config = dict(
    d_model=256,
    norm_place='pre',
    norm_eps=1e-05,
    qk_norm=False,
    parallel_block=False,
    init_std_down=0.0028,
    lr_head=0.00872,
    grad_clip=0.5,
    warmup_steps=557,
    decay_fraction=0.592,
    final_lr_fraction=0.05,
    batch_tokens=[32768, 65536, 131072, 262144],
    steps=4751,
)
Each number is 500 + 50 x the weight over its row's rms, rounded and kept within 0 to 999. Layers, rows and columns count from 0. Numbers have three digits each. The size before them is the row's rms in percent of the matrix's.

# q: layer 11 attention query, 256x256, rms 0.126, rows 0-30,32-62, columns 0-63
# k: layer 11 attention key, 128x256, rms 0.119, rows 0-30, columns 0-63
q0 120:559552513444452513466552463459419446543465495529477453473605445524478458569460516530539495493455523459534384523506492482572546558612510464461429562509614536377615433520562407456518551618569548
q32 067:493536564529506472460386477484529502450481444531527467467625517435447613482503503626496364470498569421503445478546528611531447479578511526528575582542537438412469499652559460487525449484586468
k0 086:526556508548492558453556531513524560490497459483446570576529412547515499518512398456450494515526519502378394544478478462506444525513552505480530529386467471515473517578470423471465434561570520
q1 102:474473513490410575540468478492471469434445458562508445432527507468538442444450493548592481444532567459525522588504496552483552531478552590384511527419454505506530468511478545500474478490491514
q33 064:535474607521483475475477502499491555502420511497528512501524456558421539446568592493477451495522561554440487465509535375430644419452456550442505503487460515588540461502505549502489472460450527
k1 082:456489482515469492526543423491440521446429552523526408478497543489476467566545554484504525430494523452528470481522450454501474523505460452504571511539574526357527459494501396451477637576504507
q2 099:547468457450450524535511476553519498440427482565472411427568545459554487498401496486568447484460547449525518565531506543503521473531526575402437574533552448450555434561573519524480541560508472
q34 060:467509556535410482455591431517521423507519450553549443454489483545551530417507430544521382609570533467441483502487422418478562420407474590516463461468511535478542576598545486493494478462492452
k2 081:488510462455433439511540475481441467474490520533484462534461571597433431526515535423539567492498538515502576474526467558473468517510516474519597447543542512462508480438332333484527529510556587
q3 119:419480471518465519502473494469547526428473472532504435430499527388539538426500440502496504457559503567501550491528479548426511471474545567376578442455416494618407558469477568504455465420418466
q35 065:472490505511463483520526546550501489474453564473438564511493553597453509428494512431465545490503536528417503515449520400396555467382546550439500449508520565569526454423391525497489513485481618
k3 080:479394402476469477514533443526402480558450542494453401481468553499524426458455572479469510549508461382525562439572540546508523492493454478455513517462549477545432434537520511567542560510410450
q4 113:444523581553508496440444507446564515593515548449535549551428466468486544470588495514435483438551534610476474439479554452464523517452546483563444448408422519585476505480497491535523373479490588
q36 067:393508524479545561481475512453488555449469548461450553580465495524484517473462532534519573440444481531461436524486491495539506587493497433497538597490456560456436484436396467487603487520589656
k4 086:525551548496548445485464548488463466411569466462501502500536476452540515444475482570485461503500480396537489512494549477443565504463516548444550538441494534540491506582471514441515444435576435
q5 101:575520589480556508507522526466508500579567534490494650566419517577525479575518551474529466502482477438500406460457537519508451530490482413656480463502591504457528438468606501402543537575545486
q37 073:536476477496535527562436476435635514511519538556533537569526530486515414427515536529562448458478402508399475470494493560603421536523536368570479584485513514500560506521603523478557510511533480
k5 090:550563534552547479503434531438559513417502425467508529551492580505504553522592418602507515496510493547463452551499513508501470474473464480496409494495432541470532504471501436483511540472512590
q6 115:561527592467515444515541600522423441506489477514484485485540440625520363525501537437555439533461502424564425513474466447578518508538441471524527568500509522424536486564497572438422565539475503
q38 056:561528511521591471519496472628468420514526531542507474495593475445524514375470561485487519566420479519560493443584483523585510523521530423490542530486446444467567607674549455438479557534534355
k6 077:488621490540534488518471473519601534526480510460430454400435530597524494497501550488550534424502447569488514432562506531475556526605442555474588481541508517434504460413512451500577521468505516
q7 117:490432414483501534555452517562492512408440530506514456438571533479451566460430512486555520519487493467502534556485431584513561487448542460417507474542482429505523502486476562550419523508490513
q39 074:480484572567490479502572513527473424565466488547519472416478521547440533406502445437450443558581561505537535474490477427441516432425548560513422411484489497497523513522475400426463493466418488
k7 099:508440486442443493556582483579468449596521520559551463512366505640577460546432542416517520403591508501562529531555492540531508478583516473545527514438543481479498443526518454606498453580479449
q8 117:520519564520486506505581529407526525549563459523498527610426450525498485510576537530590460520552497464489404474415608514540495558518543412598457506483505579487475436509518503478591529515603609
q40 074:549486565481514547576504456497509509479507550541503537569514463493501521542518540560568478397477473497558466514452572584534432583530491401578508548545471521446470471501442518507563591443585513
k8 090:588541543465546538477463602375546449448527470398483415486458555578519515442536512527440517478463468526466476448499483496572603427500478411477437526541447498396509454439493486518456565455498525
q9 118:503471418520461457558492574576504598399470478455509449464522517479464518468479548442468537542479491474479557454502403566518483473406513423463505522613513401527507517489490546514438495468506444
q41 079:526491463510423472539483555584470536465427510491474458458530504485470548405399505444497512503514479504527500447460415599515471447434476495545509412575494409505551488543526493488419543524461397
k9 101:527418467451456527461521451537434501549527553584509410464509513517491505471453564413520521403569573526584591509518418520527485484547524525501510476469560441571508493488445497590426500520434453
q10 121:525582554526545538419473459429480515584602520557479600528429477506475470560565495562529436516516487544469412487490590534473493492562464513554430483441490579524473477500528443450596458474531558
q42 091:514522560457525541529540464452509489583602487516497567557464461478497462578600481558562477454502481511448462544431536493541489552565469480476533547451499560473482520463495511491622426466562576
k10 091:499660527531509536521496556349558543409514513362507547547540504509535545489563423608480541560416528561475429440468576477476557528489488442476489498545454549462525529494499530414532472411546510
q11 108:573499521474438421535465517547458496519510439477433478544504464553487465598483512565463499576411473490575546541508503530530504522496479481438441537493564498451514506609447468477567526476603503
q43 067:615473566466479449600515560574453545439484410458430501497496481532558486507472534480485550497446477445594511450445547544587481520454521413500466509569470437499544505527496463541503548492585458
k11 093:553484490448591495489509461489423568633436494521471443504503499493430461474404582429570503443579480462506481509478443562531621469489507562494485470520562449429448482523520559496496561484493491
q12 123:554453497450463394562449459591467408464464446530463461561534485521445486546465492520412515494448490498619586594491399462545572493504466516474493501540510530495608519580444498542431522486605484
q44 089:537499520508463477475468511584483473434503493509447492594539549522465540504476424478448494465432491494599500505544456460513451500446479547539523532540472471472468470483584475457374513524447403
k12 083:504414421569434586484436434588555527523499502531541572528499521388465533556524481383595438532549473395452542521572464467497431442456500495475513490419504512479479489494491428517503494547534537
q13 102:544530490488449485549508483435412579513445455449504516574519518549388439523460476414509482540546518416435484476503542581453540466477571532466499458495430482511391450491464507537487607491473481
q45 096:525551548517586459446599445494482515528548469520484603605447462525413429561568476465509514546482448496436462528462501450386507538561531529431543503540436486430424477415485462475526509479518514
k13 128:507505433541483548646501571456433513441465565467481481574535486510525580625543598606499484561415528504504563429474466512549516503514462439483553449553458548538492483398557573440496501484489558
q14 096:532465548430514448525521515547517437432471445506445486451556472546487466540355534537526468483438411416560521541514494458503471534532544491421578647602523491497534531626506556540456600530594589
q46 086:532507500483482478487510583525550425390403383460491518516581514494498542411508581447439486542505566416560491531449486553505497505527535511486477511489484467501476368547529540598433610528490533
k14 128:449338415434463488486504494592463497525461484535472316453568507464477494511475578391508495447529522437520616488583469566500481570488514517488557524474548410548501445471465521541410509543415418
q15 154:456426432457412466575489455536457478498437476467512449436562600474531550436423578416490565453531506409502515521502426540471474514428568500451486471544540413567460423449467574548476545492452519
q47 109:444499390540492427571605526562407500490412481507483420467518553451490525446436524361482513521514532473499504530529417493474452489493556535509505461523482436564466433474490445507406520473446480
k15 100:499168440393439492565483557614487470507498519640492469530489525519527462579440509454496433449490492403571580537598482576509508505526535548524496519467540404475519438488467481553460532591476486
q16 103:560529473538529509482561612500460560556446498496538516500436539504384607457372536410474579489566533504513431514498445512489435402502542429508488412465503493511454482498531479527435514523399420
q48 140:561546510544533502485599530551511610573443528459520530561459451458421576479434552415483576479613508552451467521485469454497438449522489430556535454530483465581531498431467490543411434480472444
k16 118:482550501503462467490513509394487525483529545452508501578459542463553446464556419582442465556436495550565439487506522422454509532466512473473485460564409581529475534540479558397480493414525506
q17 115:570558559525539573474582550443514477563487500572508570481490578485411525544497498452520433512469498555437421528559516491454471516512486518523462477460450517497444514496493445539460536498458551
q49 103:547554552461582473457598462483554402519537526491522604524434526504538513567502490546497461494465513548430476498618486501464554565556501521573504499456483491458528498498465528520563546498559584
k17 113:442634500525535453562588535489476486407434521443449422435539501566519530414526520493411525455424561562471465440443538479505519427496588470503468417552473545479487527485461599495483489411447452
q18 118:470523569495546574535458481387468496547526460543466537494543490616498554564506525601553528550454508532504573521376485548501576430506534544464407525581480509491499515546497399479503440462582558
q50 125:496525545525489519481368468424534476444587478593468549508572512549578442519605413611614524513420495501507482479434525563529491529457495557441472539494498551415495525534512492408605478485574552
k18 149:536533474489507487480444492527451517542515532547475449498500439413461505511525561519520435605555597450430455432349477540523490507472479469571555476456515522574527559541518574446566486517548557
q19 095:420490489547431522537435357540535481482463526435476490453504568462478492495552604550494584477467512475508571577505530465504506493541487527550445504375523532530535545460503525517611613495459502
q51 135:400414464512488525571481520526487498501404453521520437413511557518500409479510531493473565533427527424581540554603451518435484447478506573418451509438541503523523509501475487469576592507490477
k19 114:514370508512491489455402468587548499544540462463487500533481513496502504518494536522551559510504454430419493560630502588581534455502448538472499469432501421463469564506539463554544384612492457
q20 100:549442487468457500467547540539514498460483476518442501499598510515509457535432496493420500531435497409517525493549475446534390531514413557472550515473550521469506581442606589509561441502548517
q52 126:468507542553510496444471591481508522464563442499391581462508496565457544518431529472445478558481553526529495477439526497508497563485441531536453462503462520568448575410555525449498485442541486
k20 112:534506490541489530484576541390598401495547544616503554571526444532473592623518456464586459509554456473430501495429513517489494495574554495542515533492425481516445493527534461468537554581546638
q21 102:518502471533531542426517516593457564565487534518485539477436475443392519492450505411454509446555522521462510523499429516487477432516521404424541467492472475521448492429486442476434487420452441
q53 142:527554493551512486422547494541519591524463505464475538533451420457422542535492513418454529439586505596459504485487506493514451471495491424487531470502454466577481519400540486504409450421462481
k21 129:430638458576544483548553513482470549479475588517512492518515508461453472449541483470425485516404531557557513482419444418402411446497544513565521435541443548564459580490486557419485512445433568
q22 107:584520485478479449469439507522585559448592465498479466528569598561545471475569478534461471491470536448445461510448520482577479457537564523453484476515481488407528536562564552491452491494437546
q54 122:555529454530536553494456471491494575501524518532503472579524564513555450556518478546514530504451469510418469597477515497480466535495539631413530459485462533434432484499540457513404446536484541
k22 118:435642605491558456488575485464486468499385493507526559491465481547457500439508417534501562570412606528485502449445518469473492480433474455516526460459490531445459531561440433505552549519595488
q23 116:536475555432485467467498450480518416443509485586552491486507454589520417514496375566545438548450440482464549501448545462538567549491484541524492559601523501430554547573508550493590495543576508
q55 143:500471546466500539484422437461545372439573490581557525492519518562509464489537427583547455520422511457501467455467521518518552542498502539502489532525532507421494518588560540452584537558498486
k23 131:597415427401495535466484476532498450554598503509512510505549487532486502593540512444588467527576534469419498514529478579559528580498466475503563575460574456445520445514501410463549493578594507
q24 122:559523440504539498550463530478498472514530456484467455474519502491565542553520583566491517476542519488497435525488513539469515476508454460609454513396561534529481390493434543500551621466567499
q56 144:568503450534538534556509493502503494520445454496477483485489527441538480502496560574526539530495458436506458546528486481485540487532521539516434507456583541490516511533398479510598543521550540
k24 141:529452542535525514600458499443508585444462429445450567591532526486596542512466566600512467477489498481503454520439546560507639448473574530518344547567526527504522519534514583600479602420465543
q25 099:534538457519471539463490483515537478436496515475603436526526529467556509425602459554537559504479526427532581525531435419548491515469479535590511500455518467439515613505490593553559530609470501
q57 126:468522455537470537496515471547539449465511626527566461516482577461488491475551431568552515532501543460522594571533493452532486509503503604560507483462591475382487598523521580451579523614475420
k25 128:468501478439433485524575546487489416528458403423506521474465560529513512482504492479484464571525553478463447457563527467582565573513484479537543457481546534393499498510519500492520532507473462
q26 115:485553449493603526528579415471459456468528500492520532549436470523562547492522494450449434450492483445516513498508411542479586513500427521561398545495503460440579484549462479462450511526508559
q58 117:467533456507579573524463374473535356504526475470509496554492503505473506504556417481549427400433372459503549497540497524475563465534365504521496534444513489384572514525466499423520554498513556
k26 117:502561475519501503574460491476455533429531383460493538489557486454526469518480583515439461514470455471539467447535531537448541589492565558556460475521544480536573426438507575437469524438513494
q27 101:474515491487541485538478510505475449529533577444509535462466465683476605382487525496504507489525583514436433529542546470403564513605593467510520535618547562392457500490476493522546453548544456
q59 132:486431520428506493477469546517505443465517540461530499522538504578488548361502484479471419533490571474489458497552541447450574531545534480481438545517515499473471501573472546557543492530523467
k27 119:505438512447431529387450508507514471464506487480447455470482509515572540517518555455504512453541397442528469581547400527541425658472484451527514519443524410502509446435521536578441522547484423
q28 105:511487451528550470541460437560498490554558509528567489428524512512516507438530507484601529477416484540444506486552503524459492428431538476470502506511566425552492522518413390427607510560509410
q60 113:483484478546415463543464434479506491484511539566646473513458499524419511425467506488564497630510443485497546553570490468488467506525566526449485549528554452525548537568465437462581478577508445
k28 113:556510542501378467453481466517493484500451465501496553477528489457501408491451407514461422550540480535490508483594523506554504416565522641451437534526537463406516533509544433465583546541478490
q29 118:481492482440619466482429491462453432487589501574518480458451491557537492484499529452520400507466420531465438519533523509468479582480451530527435476506577492562508503658499425430484509485524439
q61 142:489471455410535492495395464497438456479620532518567462485540530520533476444451561509507453485497444475451457430477502539505492578522502488509484489496542447559564483613474441476496421533548531
k29 128:551303547556510483506456419610559501487489431538527600469525480487504499579497481559540469455587457567487506499564521499508483513534469598456488572500527494529560456510515466499548444538555524
q30 117:533514404518461466470523527551518585479500510474512484558452592448432530528482487446400547533538512500465510496558445482619395543506511422445594510403520484503520554425445517528467600495465457
q62 127:494485409490529410517613450523515574494474533449456473510447551464460500600438469470420548564576535526469527541548442445584379531554546467492495513483527457534519518468432461487499535490503503
k30 137:472456466555551522513569415453515517470403489498461456427502527473443513496504461519430504482483491449509514514626572501496521471497472573474512424536447509424400535466526495495527500411418509